Each number is 500 + 50 x the weight over the matrix's rms, rounded and kept within 0 to 999. Layers, rows and columns count from 0. Numbers have three digits each.

# layer 3 attention key, 256x512, rms 0.0275, rows 87-127, columns 384-447
588626510521512629508612531648455564570522582409503584560581536426392458511465419497555452419533600527522508401661403496520554600474414505586543550569491471482525457494420520457575540414533502
435486466436435419499405525465496425372477370612503517449584378571567446451487568333493522556501466419515586563422640421578477416530582544457507603455482489556471594513527648525396552431414476
492532538597496415396477516426481416469423527505474500471387510499519502543514462557554407515551537507511472474503525466500461520510447503512525520437529510523485523538448506477554478555452485
568608523564477636484587524528433545681553530562516479585589525421448502599620453571622428448527633530633413410640423565401506523549389464587534403567452544541499391543433308477665588505556583
448522492542436518491567500602506493538531549545465496497562419480533465476497494495470464487542620525529493503519474478439478479581490472539477527508459523530522451553498489494497577537528437
481540467492451490487496508527532511514519604474508522547606496544519495494510541524559521457528494505521503435571468478483489495464509464518471465492475554525486576522446493512565550496452514
444441450499472545508531485380444523558548550520493528531588585486554579524545516540542501476544548517590457518630516541506517525504448513547480453539497498568505461468500449533547460532478541
468480475540456387528440580527514431434509427473491508268455420489471515417553482503527504503529562537435592502427598505458450461519478549462506552475525522496504545547494545525488530490555426
568498525532475529459527528479423477643599537508457478520594570464502589483627476608596442432568559583620496498662341598462482589426296448640535417543498471511490546498410419487520454447483569
562528522591520527492546466458463486627490567466510588612498550481500453478548499517554466481579520437518496450619407444515535553553461480653459452545487521467506485547503520508524500501492522
433409406461511594525482596419564481460447450454525478579508466603492476503568520571479473452433471490445502537508577477513434452543482457501477460471489418495512506484482485491420445481438531
476510522449396447465563489475537479544535423524489523459478594561472581598447517570445538577437506446526567543522562637524426518488516498446433504491514455464481497488480435466526449545417450
473452448464384464449445509437432465478487408559432479432461585552542550483515470469481500510482572430474497525450495544540392444481540537500496446471476512521492464514537496470451461413468446
479436434542540401468489532467522394394444530461509462579391490473583597603395553481474579598495395521514469549405434529580438546439575580479431483461541485556484564474473564481393356534472445
516567464452511544477534563466583556449529493494470497466524495442530382431549529488521503482502595509506544446567495377499539518455403482523438506586513574472510473512482531527527562505508493
528541498467497513490542478487502455476468568370413477502463487426543579401494457482497524459506353564477496536551529505524578458518565508552511532486524518467498467577487555516441509516427462
433436473523481549463465510457456517437497451456530515418422493488584444560528535407441584474440523423491491472506566449483569568574557523466470525459518396509412507500514499501516467538582508
446427505534429452536482578562550428478536524566506488506524497582544535551450463437573519454539479463550412508542546626554555486439488535565599474513514471568461461561541496472537534512586468
550526558539477518430478460508538545430501510541549474474507475416519566437580496536509495493520507506472516397506547527473632410478441540519554526548506587452518553509489499530603524591541510
465516439432618483513428578432478604508487590465515474470543542416509402384505528554459580504507580496519528438637416424547558396429527462459519510554491488496542523476464481511538522459545543
575599435589472471466472530501596526412435598456541451469492455491514502389424521466524583487456498438508521517513374641560509454528648535462501487484489463559468478573493520500537467437538380
458449514442483471549493458565482518608461538504475501359414504516436416472384525494407516513504436411506541563536528511555579480512484505477513552416469428463542526418486533501464420337390544
639435436454432544477444522473487544466509456510457528523554418473555524689524471422514510489489559688480523487585476470518551539397547535500488486523491470571466531529566534526491548442417421
519431473567389509557554570492523506405511571404528479460502495490512614520515470577563422473541596473416534516448464539560446529427461476565440547500489483488546480525431504560499526468554465
555506512463586441520467465457506549458457549538492506530467400500479416539453506588521509485503566491458513539430484526521430448457545477460473589439461501526567443491470517536524424541456508
424437470533448577525498509480368506630539478540467498486532497597450538553471471486516506427540438571496396479519565450542448483432451502577485447515538505540494523468579618560452574503607531
545473514586487506483577485488509568565560466530577499577463476518527626499523499550550524489546592604532450483540460550450494519421437481516492511480442505543497452560521460492527579470548570
630491486526488505432453458339410435530476447564490441415583566545525639535567519496474543556503524599528529499562541493585433482491489506531447472523521524474469543531549553498457417501481450
572572506539483511479546457541564450473483565442520500493468459421491552415530486492480437481485440559483467488525417517519596507528498515547538540528532565464512506522454496476532505497571473
484491511531484439606493494510560521528440650470536585407511611457488452511478506560428496632521437323459622456507496454539584579511490497517529525532475524486470524554523469532541404583563520
484494537565483442472479430515442468521464532481501546434513485539481513468512524482495520401537489551425519546542536528478511582461502511479521494492496459473472526572570515486456502438552490
476535442482505535481517457403475472514517488581519542563491469498541468564507557515514477509526487480533423518483579469525488532471504563594471491466457508551503515461531520530564501506466506
523556488518497515506512494521574528458455513533505421551531477508509534524511465556505438463513439584481499496510451599540423469504469499447517506458506560510516403490497421537526475482491494
485598461493499574479525561530501482562532449592501541570551487494531448468524474503524429521523610550540460457547473508421446540492464461471513456507511511464482427415523455472557524453511503
494330562558445527524496462508494517596452489568537493436520548534526487527501503554491463501536537462549479487557574610468489511489538513517491503500475491560525440484550467505515574525510521
499498488535437461525483539455453426538531471576483561559544472581503509506547485469509469504460484454559448399492552491477438516541481460559580470499512506530479509584551487508503518502527431
512516493511564484545476456516435511524495482516482439476416503501493498513481475512574492530591487527464432510446517503522498430461519491388578524436538532541462536584487539480445548509477548
548575477432526411496423585552560538473451520469490471452515433500532407557465500481451555504473614438441515464469421437464466433443472450393510585548488498480466477466465470489455528454540449
584461441508510508549476512535536487551470569523517573505495416483426562440492481456517514483566489506593582466561474482620570441516508484518549515500516574445505547526439543448412390559467481
463508508506557445485519464343490469474443500522549476568527479601480554601489516486516522592459483510481520503440558494525562492554602513354430439449442511529477479393491498523522492496443523
505572547483597465488491382484486524529485509504469462451549614491494529489410504502529534445535522548554428533420514486511542532510495538470361489553524503527466502359461551506509470529541535
# layer 3 attention query, 512x512, rms 0.0284, rows 88-127,216-255, columns 384-447
481449527451544522454458573479586471430556496548485500483522483496500475545545481461470470501476515485511476490549519484502470534483478467471491464463484532551455526466513505526473509422458504
530474492498542504479511515538500452515502511473459574505519493472524449487568506484501509524433520491459497325490501462474453483520579543509436434494469558496461561450488475485480512611584499
557536540569525539425623448619434533596492500499447402549639551475504419479509528499582433463479457539601532426618419509404511520517493534544561507510531509473510533609465492527589573535614550
456508581433498560481589509586516504522503559457420508425515589464470448505513508473535549504499557549477532464630463431507550418435494540462451516483525579548507481529498458516528521543533470
567530516484485489495511505498556506496517530533478516493452429462492524563501509450455399479472559487492517461520468544457552495556518472498554480534496552437471514440479563459501488432428487
515515564464488536471524440462506509558432469490505472538472522464498584502557546537486391487440511529543527497611483531466593508515467483550567515599468540496518467563473504466531449412436605
488447530507510574619447604565555492506464564461521442461531532671534507447436496529586530463500468497441464477472550493601401501475539513436537568446616413539541450537564491583483546554643554
509577531452476514476591468546413466618483578519548462552525577556472565542571485536567373440470562508569486511540453546452478503550464509546503481609444480442560403519512495469577544451516545
439517504411477479524474427421461529488505504561556479504517526512483565541547491492476448519484512481585506502568509521451500497557551472470530505549461547485460485419487462522590561551397455
540494535426617541484475574522457565472562479431485464517508436461562522552508430463532466407598510486494532570444442520488390506572439473526551487470472562475531469560457461542469480526470540
583498482508544534579545508532432487525501535466497419414480488464438546420490471592580548419447487510500489531461506483522487520511470508604442446546565519391526436519452468462480545557353521
486458513541519501469586541514552417486433513484515468594493495516449520359548492585514405434454502464515519485512493562492453516508512532535418468546548511473505537551395548394415498512423532
495471442437515505538551455484539429478539494544561475557572472457532534485462475513549517474525523492551497595547517564506452526487486546495481458515486628541511555469489481478438572472415503
419493544448438577454480452539525583456509525524538400425567514461491444430530492491481440503497557555473438463545571450505541486377515448467522520486487525553477421425474351506515577523541506
547500486394452508568433549417491515465546498540503563402484436518553565480462495481539531556564527415544505528530510534500439376537420527433553510465477585525554477452492511556488464487424435
422479396513441429468494514501538547443379487457505502508447460562571419600490548480474390454492495487399551579451506513512567528429510482389481531520454416516412463433455454522453527439477425
492518629523377451484524530481533530458369500534530473530516464617577504517417490476427416454516569473478484502565539484487474523549521519421515571523544408493477564544495531480514497450390517
437508506578468516569450508539447593536581433450470564517448462491506556461447428411516423406521454522426507429540443463547507431530515522461572443551537459512438411584511463437500482537671560
499517475449443510486549506572553611476475540407510517455487462513423464539498497433470482575530442421495488504603479514531575477408475499536578510458419521478512427470543472536486401380444492
554507500466411467520473522539529550496467482584586466450495512543569528466411496463512514438475508519513525490493540516518565531452519461449600519520518542593569464484484477498432571371401531
491495467522533402533456490498444444514536520486496536493410529551482527584510510507413563462490427548489544579453488562550528556452408442506460460420447471488481449548533549556519450497491468
455477491542479451382570496402591555445435455563587517566573490485549560477470542543515421510582532472519483566564522498575621481443412444468529539529500528577494410460442394506518588393560543
495499520477590548491535552485581551464450624460523453514488503476497510409526507535515478525546508431477515550500517555494482432520427546514485562525499515483557574528464576425463534412455477
480473515429564590477501460591548522471577475520416517517495409359528494461497453569543558496442542548479465513481485395457497383518477546520442493471498558569467504556517492410440520467431475
419494559511450543582439506445568472567429538507474452538499462586496448546447471400502511418575537391539500468466562582449416404519505403438595472542482460445499524494525465464519537476543485
466527470592530575428469486545493506487449498433531507547508520535509536501474582458527447446511479513531524478545420517547565493613506485425523534500431450449492389569520471583546508535523485
508503472432599548507478481487495520495485437547514469552516527517476486489482543523532531614428510537489501459472540416477503496447557529461530504536519540549534501450522463549539502493509553
520558473509444467538451580488500475483544478517541490427484524568471429490429430443515569580487472522519540455447496464550501439550486582424568548480514484520562439495511504562530503608522446
392535450503433517470517440467521502495399495494589510408467540559491482503466548448454453561543544577397454461486588498502613513362536513513508597520443511509550540429489577487519457531306508
554459550502494558567448597483541415509472544510461537529506480562602544487485451441623579476542507470543571448422504482540397529490550497441439504570553501527505417429453474531479654555580542
464476563477474514509525476523593460516482506524478498480529447488514503517507459450480458472510530507521558479546498534500511545525496473479471471534469554498504521481507517466493611420528519
435541564445492567482529472540539537551511498589459501455567512533566495508475557535552530418530465486501492534558468488503485477517500548495580528531540480526556544563534467451500455388534461
534475521522466420494560516533460516502564541495499469479545522483484459480486471486545550583553470565555421425567519505452518587416481478503445495525564491492543508482563513462499482476576522
484528568575521587506493515520570532527416539578549437491492508568541492473435529504479477384525537520492486482481531523536507475508513473449534528559481412524514463553459480521583565456481521
456486555593447453482517472489537509550536449467414487516492408574509487506431496472524468515423483511451531333530482488389498417554527487479579506492598510502427512500571575452530501575548554
524500482545466446466437447487482442603504470507440528581460451561485493509483541428472455362470484515561577448518490607441431512522471539554497415520492526480479514489527532446521436410589573
435492518468526452417507488601472539515515576509554460442562427455518458522525504490476500533466481495477431471553539397456520436416497478511463499495530445520521601471535404534486513471496429
414569489517621474463473502455510541491645505579583466564495463576418476501515469512456590512537500463552461522562449442442465414453353492506532514532552429530543493526502479520546366547513459
537496491517534487492563453477459489503463482572382527506494447316499562441483547459497472396445416589430463516426490414456585468489499578537461419496475535442508562477474549482527495475417496
418495522445350436481487476537446438473498482566467579496473462550458477567460477488464518565547549476476468639446562544456523519542521532492470391501434479441522513461534520540502502471471382
456498473430560487528426595520503500467542560509447517506556456442435434420369482362486560485497470499530553560475566491480506404419489442445509538473514590487524477515460500481423562485440543
510477538525517501514476479502515499493507530535500465484452526512607491512521561526481511554464552478457453389487453473499417511485543487534559469539464485515469492492488429468528519561505450
586514538601482509452598454494535494531482437535526512569541471513475571549638480516480391531453557492564495482602470537487506571589500502587473395488543555422493459488482503517545434452552414
553543439561540531483521499546460506474519585557456439479509532454469497465475468425485507521579516549502514418484499390518572345508530526520577510500485650483529452558493465516488662515482450
483473454444503486514423512542498475480482569522431485492486420453494452473434461498504492485531489527494482509495485525460474456452532436440434453488504534440499486473471552451468505478384467
495506478393483564486385460506438560550517496462471521557471551457494522506505403496533466485498531525463526529553453526482567458424483451550497532605479545426509445554457502473533548446420507
538484498531392434538544605543561446477462476480473472466480539503498530432510481512542544496585522547475527446513533483547430448514501508478512581499540560498487536656527469500437490553532538
575509502471493559500548555459455586519557409617533416482546500466490548502645470530551403526644557589574561451512400507523435504451424415622433445572513472524581479550518477560568430413545570
621520473408548519540507424553413532576542595473478609614452434450491439526442505439485479573565478450509543440530408458474544497396451539514470490544462507438517483548434464502477574478432576
447446394438597594537465539510480529497495452369461366525497476529390410432464439596500454409457456491455494497549457482458481425505486412491550546470500400437477468504474511448504478499407482
455476474506426458461596495482500524472437458485564456434425605456513651497498543606491536534413487469443515554494536532555479496542560463523454528512504491478455476358488498500569471480493485
469500440457407492454481514437570465472514420450461476477457556505512542495590467550512489421495582457423507606489469497566407549425563472526455503511462479491444435553454489457552464463522475
525526538478552499534446527445553530475468506516467528590363419579623516548434482521466588471453460492548464558400445536554363596473529580449444523474451488498461499481499548442443391436418394
598510399446590511401560564560469510482496522473519515432585481442485454433410518449543441545518559562470535439515492376554554515443489502466483570492506627470531479585495485569515689585503448
469529504372459461575403577513486459532488485384384532444448454445530514406410529410511563467524444506441562502518493524444548430449529519473467542471451569560504476497496533553450565499443553
490447435446407441511514506478458495463576456398534537430403524511550532545510507493451487442473518432508487602566548431527556581469540538463507501510549440512422533434472417427496526474483457
444438544498428519541526556506472493511446584586489524491479516576542516549417455361455588469567467446503558557470489562553546520445484508465518493562531524536513372547526500456390614555412507
486470646531505513512511468583483506498519546509507548447451477438489469484534602479485496459522569567371506477435527482424605482444455521445536573478449490523482528429552544530514642603618550
449524476497565512474485562471454537528526483383444476412578490478458421492511559640493450528532508490550549457620469458504565480368467493521508558463450413539564515405493550547499490465561435
538509460479493474461540556614527502522393533479493455456439449486485452412408549488503539509446448423529547481475450622508523444495545506351516539544494452518474424513462494491430517573489445
382548491521496485530538480520474529530503524537599482438353496504411468513490541574507511426489443467505497549577548518572523523494472436568527475384442345536517544399476516475493363350409519
676452450437446590447430600485521529486525504510450571470602532488563607628468442429525488457517541617532531499605534418596469535392553537535445462513481599547515581569534496531479583468427446
430477532570355468512498486433573427432469482381504461477469472449485504477627441600536459475568601463463542506487471538534449551504437445529476571505539488416546435557435486513472478435528435
413485499353598493505488520483517510466451588593458494493497451475445451567460502565524460479524581509434527565512536513425508349453441470484453483524493562509516430464490534497453447511444504
391476491521511635609486484504345465577573515549448439489522514575382541549389455426465494342564522495463420502430525454545461508410439413534568554476586537552509478596574487462450567509548579
585505476540455559499541501493524484515528519504574485615478479481529516427487477531520456480503582479535462504519456549488467512465488499510517613508511516467482447637531477460493488448534469
620528515445482525459425496462484538536491353649436463512561436527517627524446535566465452550484562558496570460487494559571458480543490515512516526530434522530426471480547541599520491473529518
523559551535471463521517475559485491511476456514467492482427430493464450445473537457456458538522444490424519388436419535534540447570514536465625583522482449509491460495507456505530550540555497
503487496570499505466595481470487578531440597482625599400478553449503443466487524510425478643565382411436600360460456448487563542481514488488465549487377508445468486515528575542500483578469506
502432428533486410475424453568501491501504504407491590496560516499553504439561553513585544409603541501392558587545487540517517459512537490484511469477481504506457476569498488478436591470619490
472504476413517530533439445483454498527516574539471547503467514459516487562461461421468511454563488526493501503516528549472514425428494493468490387525488601441522462529481522451483545496396520
421510508441534505510521544526626544486392499561500449517440467491510565494496513462479364457511460571562566527558515615486439443531474527434492502516529533505515453554532490548458531459440505
511512489531484505487564534486540471506483494581627439564595495484478496459552496406502447504548518554557527454640566629469420602583458457534507385511562469451480486526550441503476388492569490
411435524490467574420524451478487529517453482537601466462505560487470536519534460534475470469557520461522494531533531601498540447509467439516520473528526546498477469570491579475491518485515570
431470503555433577591581542440434502559481524638493507526504486575448476447439491413446500489430466532511474466460532466439487553500514485501568427462437620500515437476512497511514587484470522
450480462562524475563498499447474506544483564540500511478473508531472480486479517518505498447582509526470509414493529509506447526543466525460515488423481469570513477512532524532459460582487479
477506568488521431444507594449572432455390564469460394444615503526521443556496571510503529559433501479465448522499482437473439472459463505486494519518513574511532534457489453486450449463516409
438529497559589520490467526535522468540490529578483537581489389511409471502555495490549500497492504521472616424542486456498542458490443514526552604480485418541496579521466514460419385427461533
461508510516542401447504434420554531472488561553534545530501508560548509543476552519493460468407452528390473563500545555502567506587493531441389426549494445433488495390492534546547514548415466
507560566439573374531533389463395497486531497603450574437482524552498564572394552485463513549509547512501418600415602487595475577472506553461314480524535478555500478384514505514568495529461571
# layer 3 attention value, 256x512, rms 0.025, rows 0-30, columns 384-447
515496470510473440566442462527509420473522526450503524549446484580443578519527490377491430437573536493452494490433537469517509458568475519518527602529533653443543605541537538454447584505616477
390481464451536524552500438556486468508592466489468524514545505505395432517511369422498441455500442469492491427497494523416571444455463526534548491540481408458466498494534492501524574516592526
552509541500587421477440479634560468470535480470416442542451479506438489545542466446544466563496521546502453510440517577479526535493520483522514470499590549455441554527543486483547544517477460
487500539524579435477473490476462512477584507411524465504439508576546483550593447544523658526446466428607537644476476593495522532503548525537436522545487410561472403639510510464510459581523477
511521502554536532478594496592514524480530467505495458484506533407516495533467616609516558431533512481492345430496485427530459537547505507517480537457509458539521550379428487518543495374446458
539517542520486493496397487498535486519477622470511495480554489470427514418447468563525521472534479448421466445464460470623364489478547502526550535541567521518487573437471490470469552510462448
481489585485541464520499454481567453523557478493477566486456597450564436548523521436550515463436465555460496587514532585526479525433518631519557501620438521463573538434517524516562589569407522
470525478488586443412434569454492448500476394439606443522545542590539548427496513519488502432442507570510456491477491481585504518501498452494416574510484496474528496457498584523496539505482517
457505615479593504460533430486516523508487502582623504492553530467450508519580511627504516548491448510559448450533435495441581552511424468540612472457512425493458470570571404550578459606683558
548485451594451523481494442501546420454496420480572462517468524572459482516550552586555529478514530451544552561520476560542534503518491529484559470506502432509467554518442520551452469442579501
442551520485622554487553550534466499480565462603518521459566536440575439537559624488537629531496512435536493524517481470485455529487509522507452433474451495559491554487436524577546421510474508
515466475518615486461559477534509487546474601457479536470469481532540519489482556524444487512499478475578522480506489495462504562435470508520403499459475456576555602428538593588515472499540501
539512458398450507486486453498469438488453467420529489545445467575451467529468432489469498447515438497468484439499523517523519449486474468453469564486497506491540501510466451434480502439507428
439479487489577461563541467386509534462456463421472619548462531488577488520562518476573556540566537576536492587476543582578567594519454493479455439485468508417481399417481472539597572515440466
517502523402536423492552522529559483475590477500466570582534466472451475533604430453533542579465447510536499532510521531506527515533448471513498485492548505419555444544552419496515421549388499
505470508477534557479502446519426494476484412555572451560524465505522493510533422500523611481486506432548449528538535476585621472588504552553625524513512505413493471494500498431502452559537500
576533464530452519467548585471517519480442558596387446480518510539482486565532525610522550537576466565472489451484490479464529461531493465473511481467515601531547544511482492535517380482579496
489516503514505494554522489530507423501343472482372459547456433598510482490493593504469449393428527497433457482473510530488480470552536547500490558535461523442470475433547526485502533529518484
442572515387532521483500502503458484489449570503567512468479512463572542513453520510427536578483486435450405408584523452615575441397475502422481586503489609483515601396476499495554526391476541
550538413524450505430516525499494546528515545465440542466466428453556516502513490550446443537585540420503555592503509507409407503476436465486415457452488544541503411446474606570455433485382507
556458531524551476564570526551444444486527486573516471539580520485440502501401468469541460493509417574482456525522527461476563425564501530531546529503509541512566646502499426535502658447569560
508521473499479437480515516556477507500385572536439437523507413573460495488433601550468503481437471537476462516525494576465510433522489544474501547482454478548488515406532575570508508493448489
501476503387542513456448487532491495531616537476571557459567534384521524412538372476510549593495443515562501446497453493563508561436528407510520413499527512482517519556475481495523452470465510
450509483382571453554463511485464538510541401465572589504454529518567511544554553422469545583453528466595515524568475456544571546436529543523463478527522518575491472508482549453514458520508451
461508506398558526603457543535507548446441539488549535476582491486562515446400438539453503571534471540491535437508509564482439539406502520511542580462471520564529429439498430514496565532473470
603470466576477449503477482661474425483488416481570501544446507560429499485499445444509436423501508557536497459508511564506533515485396530477598550466488558469470526585591547521510488486535483
468487506475498503501506588514463488526431444501513539528544498409524501422468380491480458528500545580556515531481472573468506541386476473474416489551467507512508421530516552407527570598509534
477501465492524445501543526536446498453551497614496563498509488460550516563528558431457444534566519527555613469487497544459525499518540482491494350503385503480543499501421551547496468365481512
500465527542467450456460461509450427544593593475472493542515514403552617445476384511506457409487424482488547468508513548495481506492476415469598482507534532414546533554531539437453580528492581
491491416551429556488460494328446476516422520419446472443415438477450482504535506584466473420540480469519526615496507540479521517465540502489487560497453436491473386488493529542517424461517520
474536500380518481384295365550548582521435519426454460534438479482420496501501524507458530615520530546422522563435478564490580467428556505445559521507535441519360566425507501455600531528573472
# layer 3 attention output (transposed), 512x512, rms 0.0253, rows 0-30,128-158, columns 384-447
505492480521591448506570525473605525364375535453535538575376585502483472513534529536542508519473536460485494518507496460495508369432516482586484512522495426551478540503565496437410379507542525
621550539421509502534516445563497643538474550491466465446483521566495539496491506492570525566444522505493545549485498531494498508540466615565476558494475498597449466561558453458500505430521563
466543539499497500464549469475569476542536584489487478504440528529507424554418524419460458486532566527580521510535541536484495522503463529434501544415514459577538515497455533517430608469467500
427447581445522427489456407616470494482508519443501556496615509461443512537502500418553504491465430558391478610455559489526576513449495509473445543507470586626556486481562576514611567428546514
459419529418426567541480434422486497444466517594488497524562527591492575526457483542443484535452501480469549518483543434487521511492496453579513484472573450508498510450497444482519488563564527
390541519438423542476414502353474439473510500520566497555595577496592464468472508502508424519454608600545504491544524469462577502447500461508454460422525449476450463515460479524496444484550428
461504538510359567518510494553450532552461536518513501557474530491468503461571445528560492450493558506405496659403493457507551424518435545483481493447454561439424473537515455556483468478467472
366468435467549515485547575358616451472444656439548550455418443572600458555447579535527460534561625503526449470545574480470590592513472435559462495542430437459525517492550534530448465467552472
532530578535538562531544515562508503615575472628378528448470423469447555491397426536449496570592411526555524443396572597432472570529449567490470407506542470521528582555505461429507505559545578
473454556458575520504463482434397532551528536524505555552530484535589516539622480521408452549426583561433489455491515397580479584432541481483421448406502426536447450470465508518511469625470541
422503452497441504491490499479466464582551508587470476483519474452471476494499469536503511423563418456510553509517512532430377578533482410469538454456531459405526492398427417506511448545475394
564441437474450523557522493495414528525484465472463452582507533544448472517518409567592551552486469439463481514493470513546446476467531516572569479501561539482473511530505424449485462532527429
482484519502520485589582427504521480387515574424566546447487463438492542530537489526506480516473429478514532509534548533406583547440516455645498367511493447493517558435520468471515457540558579
468417536446455637462477471465444631455484514453491587485564385558525527556500440492549459400517469387435590476471482447491560529593551487483580492542470571583540552463480507558550606569406586
429494547571473540446471416490610476545444505492499577447482362532506519562449520345440523463506532466474524533538511537529546477548477558314570515476497543544558569436531548573508577509480544
506416581607574553511534549466556532468557573537471554492474425467568503472546558457395546521526579469480500453418450377534491572491564582501445561481491433449434503424455558521474486499449624
504578503477466416476438414436579440564613404598532521405539408482451511509395514370411538520560567512496603435488518511532524552512505452446451546432492510477530467418530490492569591508453576
544493452550522464493574502442500529515482502440576530547469498458479475471490506536456440535466506507523502472503465484495570482472538489576530539500497498564483460523540531530575547556492567
426511461447571528543524511516522530473532424613476534466466497414466550499564497590502501505395489522487556493440450437532595538508555402599482432522513461330456527484459480481481295560496500
524542466443465507466469485385470551521481365471469396526465526506512533492536488454479505519544476438590466459582510532521429454452579482451548468539456497518489529425484482553419501489527415
483486509586432592539565531510578512569459539512494536516389490571580485471473549616358440487491560505480535512479560498447442484472464580499393499530479401427489483522486432511562448549465513
526525473542476512556534506457466484471485454471576527564498445474503493450516481529431481574479502515493475489502500483472536481438508543520550548481518504499495452544568509534556513620548484
492510521506508519500443444560474481530501540542415474485498528517537542511507512475547529434505524470501496549524523512508451516560472557402487442467517528467503518495437443478423487433514426
514434403538573432504470557549442414518456527520430516556548567389467436545550474542594534476477430481539499531422486451529474518566517484461495525515521537419458582537467509464452442416541446
527478483613476498486523495461417414485486471509548412537484476482526424467448541537461489481504483515614506476482529465502534516474481574569552461546463526460497520495516479526551565465558445
521496491513507584534556507421525531557457565382499474543442505472526392512584480495581518489517524414473473478534499547486447443456512494575494518500505489509505456484523510481431422547569517
541518439520489391517517411477439407565599451434488453526510478451503540449595541451505553453558511468505467465526501564497475515515488605394516481518455580439487452483513506492486481378534437
427425420417556482450539548544495562459489511509409440479431471424526420537639503575534501453484382415469554504516483516488409509506563460475442499577438491465494484394371498483434448517447477
494508545480531602507554527586598570478507547497521484453526486523462474494453524505636497518506478471486509632551450524540562465432485531567424524497466503486493455489522463501400391389507405
568502523483464467547480430520489627500506438458550457583579575471514563529541542536512416570421520529480476414489486488526516535488561470532522471539494514583528529431576535512493509469591479
555580525514575512557527509550452576481521495508505539516466495508519524514469528435566470580489431520559494413435471460489503587509474544432497462477549458535511423625535511580512451504480518
535586506493504484514504579461562487543450466447481534522450538524500528503496486538487466474467498482527490540472504539478479443516464535509527514457435477461555525537572436477497486437395497
577445518443509448425455566442532495477513566547506538499496564521508576416547475555494464517486641489472506467505519524530445574595480504520440474559494506505442515444545458513471428447514481
497497506411498507502458576343493477573431557613530490539464511504587543528498493507550543464558419447478485485513520509423468376577491418572474526490552494479506494473507531551509490478462546
463535528462556573482496424487418455524484470612374509472545469414485519456437490436429505530494576472562556508482566458469589514558511499491478532555567494458532465500493532463542519496470508
509453552485457451508565512437462515495508533463581519503477538471494560521559511439580517503482500567408556565558482472494502490471483449517491503464454505449540506479614506481487497542552514
485482495491502456509462527434441515494504510518618468500531584449559525526535483523538554532511497549524499535545562467492543464446505462555484480420484551476457539438416462529546425466500508
536489469485508524478488549591507483476488465477548506485459573450491518402476548479539431486472543494477522552408509486522479542476487585456554506573540544511494408617533445496451506509606554
486483464532563441484505536513511469538422532539553554490445527529501510568467575521515649548508452522494480513473499486440545471457522537522607498505470532504441508508529490582552471476490445
474486512464439530501506512468395539520478570464435459502460426481494525460384425532584506440532590516479461518591525528504456520487440467409411460523458506434627577532459548483467570514399393
462508510395538487541505513504486536516475576616592453566581497479432504520468505488517536471396505561502540546474554477456523495414562513561462531482543568510509499493371502483506608499501507
458494489512448430558444469540492504564485560526540476542470543466486506519460497452463481425523446548425534502489468498516519534484531507447552515493452433460489486483443503478501510489602489
529476527531477450522443532526513472519518451508443520523531485434472499485491539537492441562513500495465490544440482529544488570520547583377541504533531517447492489505485448498471529528524442
436483578517516466455491488463529505432546475449462514447549524492502496491558474514422431540450574495584519491509493519475513535602456463546555437433498397507484465435527449443482488514522548
524508481499549530505508451504478552464536516417477504545515522505477540440512521434482431459458465464442537495468480457468510448477550536534545531560544513484514486538504490508489490503480557
424451477486514531513444533467478423480450503468425471471530478447497507505525533480523520461548427424509475488501520549487509450503519552517514458470569454501571488506561561440564496507492524
500530421523558561492610489478485472486560538396553536456446487508487525481500525549519491515491480582429471459555507435501492436468490480514384496485533579541556578471517522544535465447433544
502528466408600473480493437517466555566510487510529468568477512443444464499537503402491533459488526524496600497557493551495474472455537510550478531450479437436480422454436513451500544449442490
541576465525529465504509497442579553553547458393494573538470442434495479463464513466447476535521490533554522502448522468507498424456553432517503543441505503500431505506554517508513537448434549
488460449511548490506546503615498456544530505439503471505521459436441465447513502563600527488488461499501492507523532539465527506459528428550501423422462530487554472493469466527445513536539449
522470610542436442618375488476565430483490472538487473560492563487510548498521451436529549444481374484452489551490431552533471513544483584530608523546447462493466517469458471465562510477585476
364518491513495516449582528479514500538442466386551448524444455506526505575548544515460522481494501493458513515513534522488444457457554548501512444541494443535554512521597499498486476554495488
520571517537522471532532497453554504564551415410473547531483421419478479481461524474448486538534486553547536538462516480520498447512538521476472524428536471432455510520541476509513502504474514
463406486507462518509511524543438456446448560588526456463547520546539535543517503547561541486490491440486455490580517532496493554526486525431502445513514506560553478502478502499484474574584460
581451467566506482532484455553451463527470577543456508518515499459491506475491484567480479539499496511468474499460507499512546523521521442419550507498491547471596514530474512539432499441550528
576435491595506614455533486490493555474481568478617398439534528513558426457479536491468469576498492508556421494550506443581470569446464490437562415591535503510479502546485534586448525495554522
522480519472446444523471546428575474566524487399443522473519454472500452501417505480480482463498518509508471534469509552498461446543485507476448510522547501487545534521553433526492540438496482
486503513548445459585528467453576530553498552425503531447479422530548498515522470511481549455500491427467513532569510486541447486516499487438555524506472512550501447513556493514439459443528452
425504468506522438498442468573571482498537473511438476553519504477449462495586529510441464497501455505483528515469467511457494496548557582501586516564475523519436459509402480481482564511535473
493495482525522530484497542559536390514507425517487512479477481484537481516544545590519488567491518460491457516545513528498450530545439575474482493433489490474470492434526498488510415480461410
520499657514458503578535464467543548493511457620442479539647469512499506506430493549599458471356528540585478546493510480428551563536452507582532580528487475552550488432557538463528546539542437
637464529510499491482551446391489436469523573565540512563548537493528550386497453497557519477504473508531488510530527449422570496563474492623389523409572470455474555511437506579504402447516501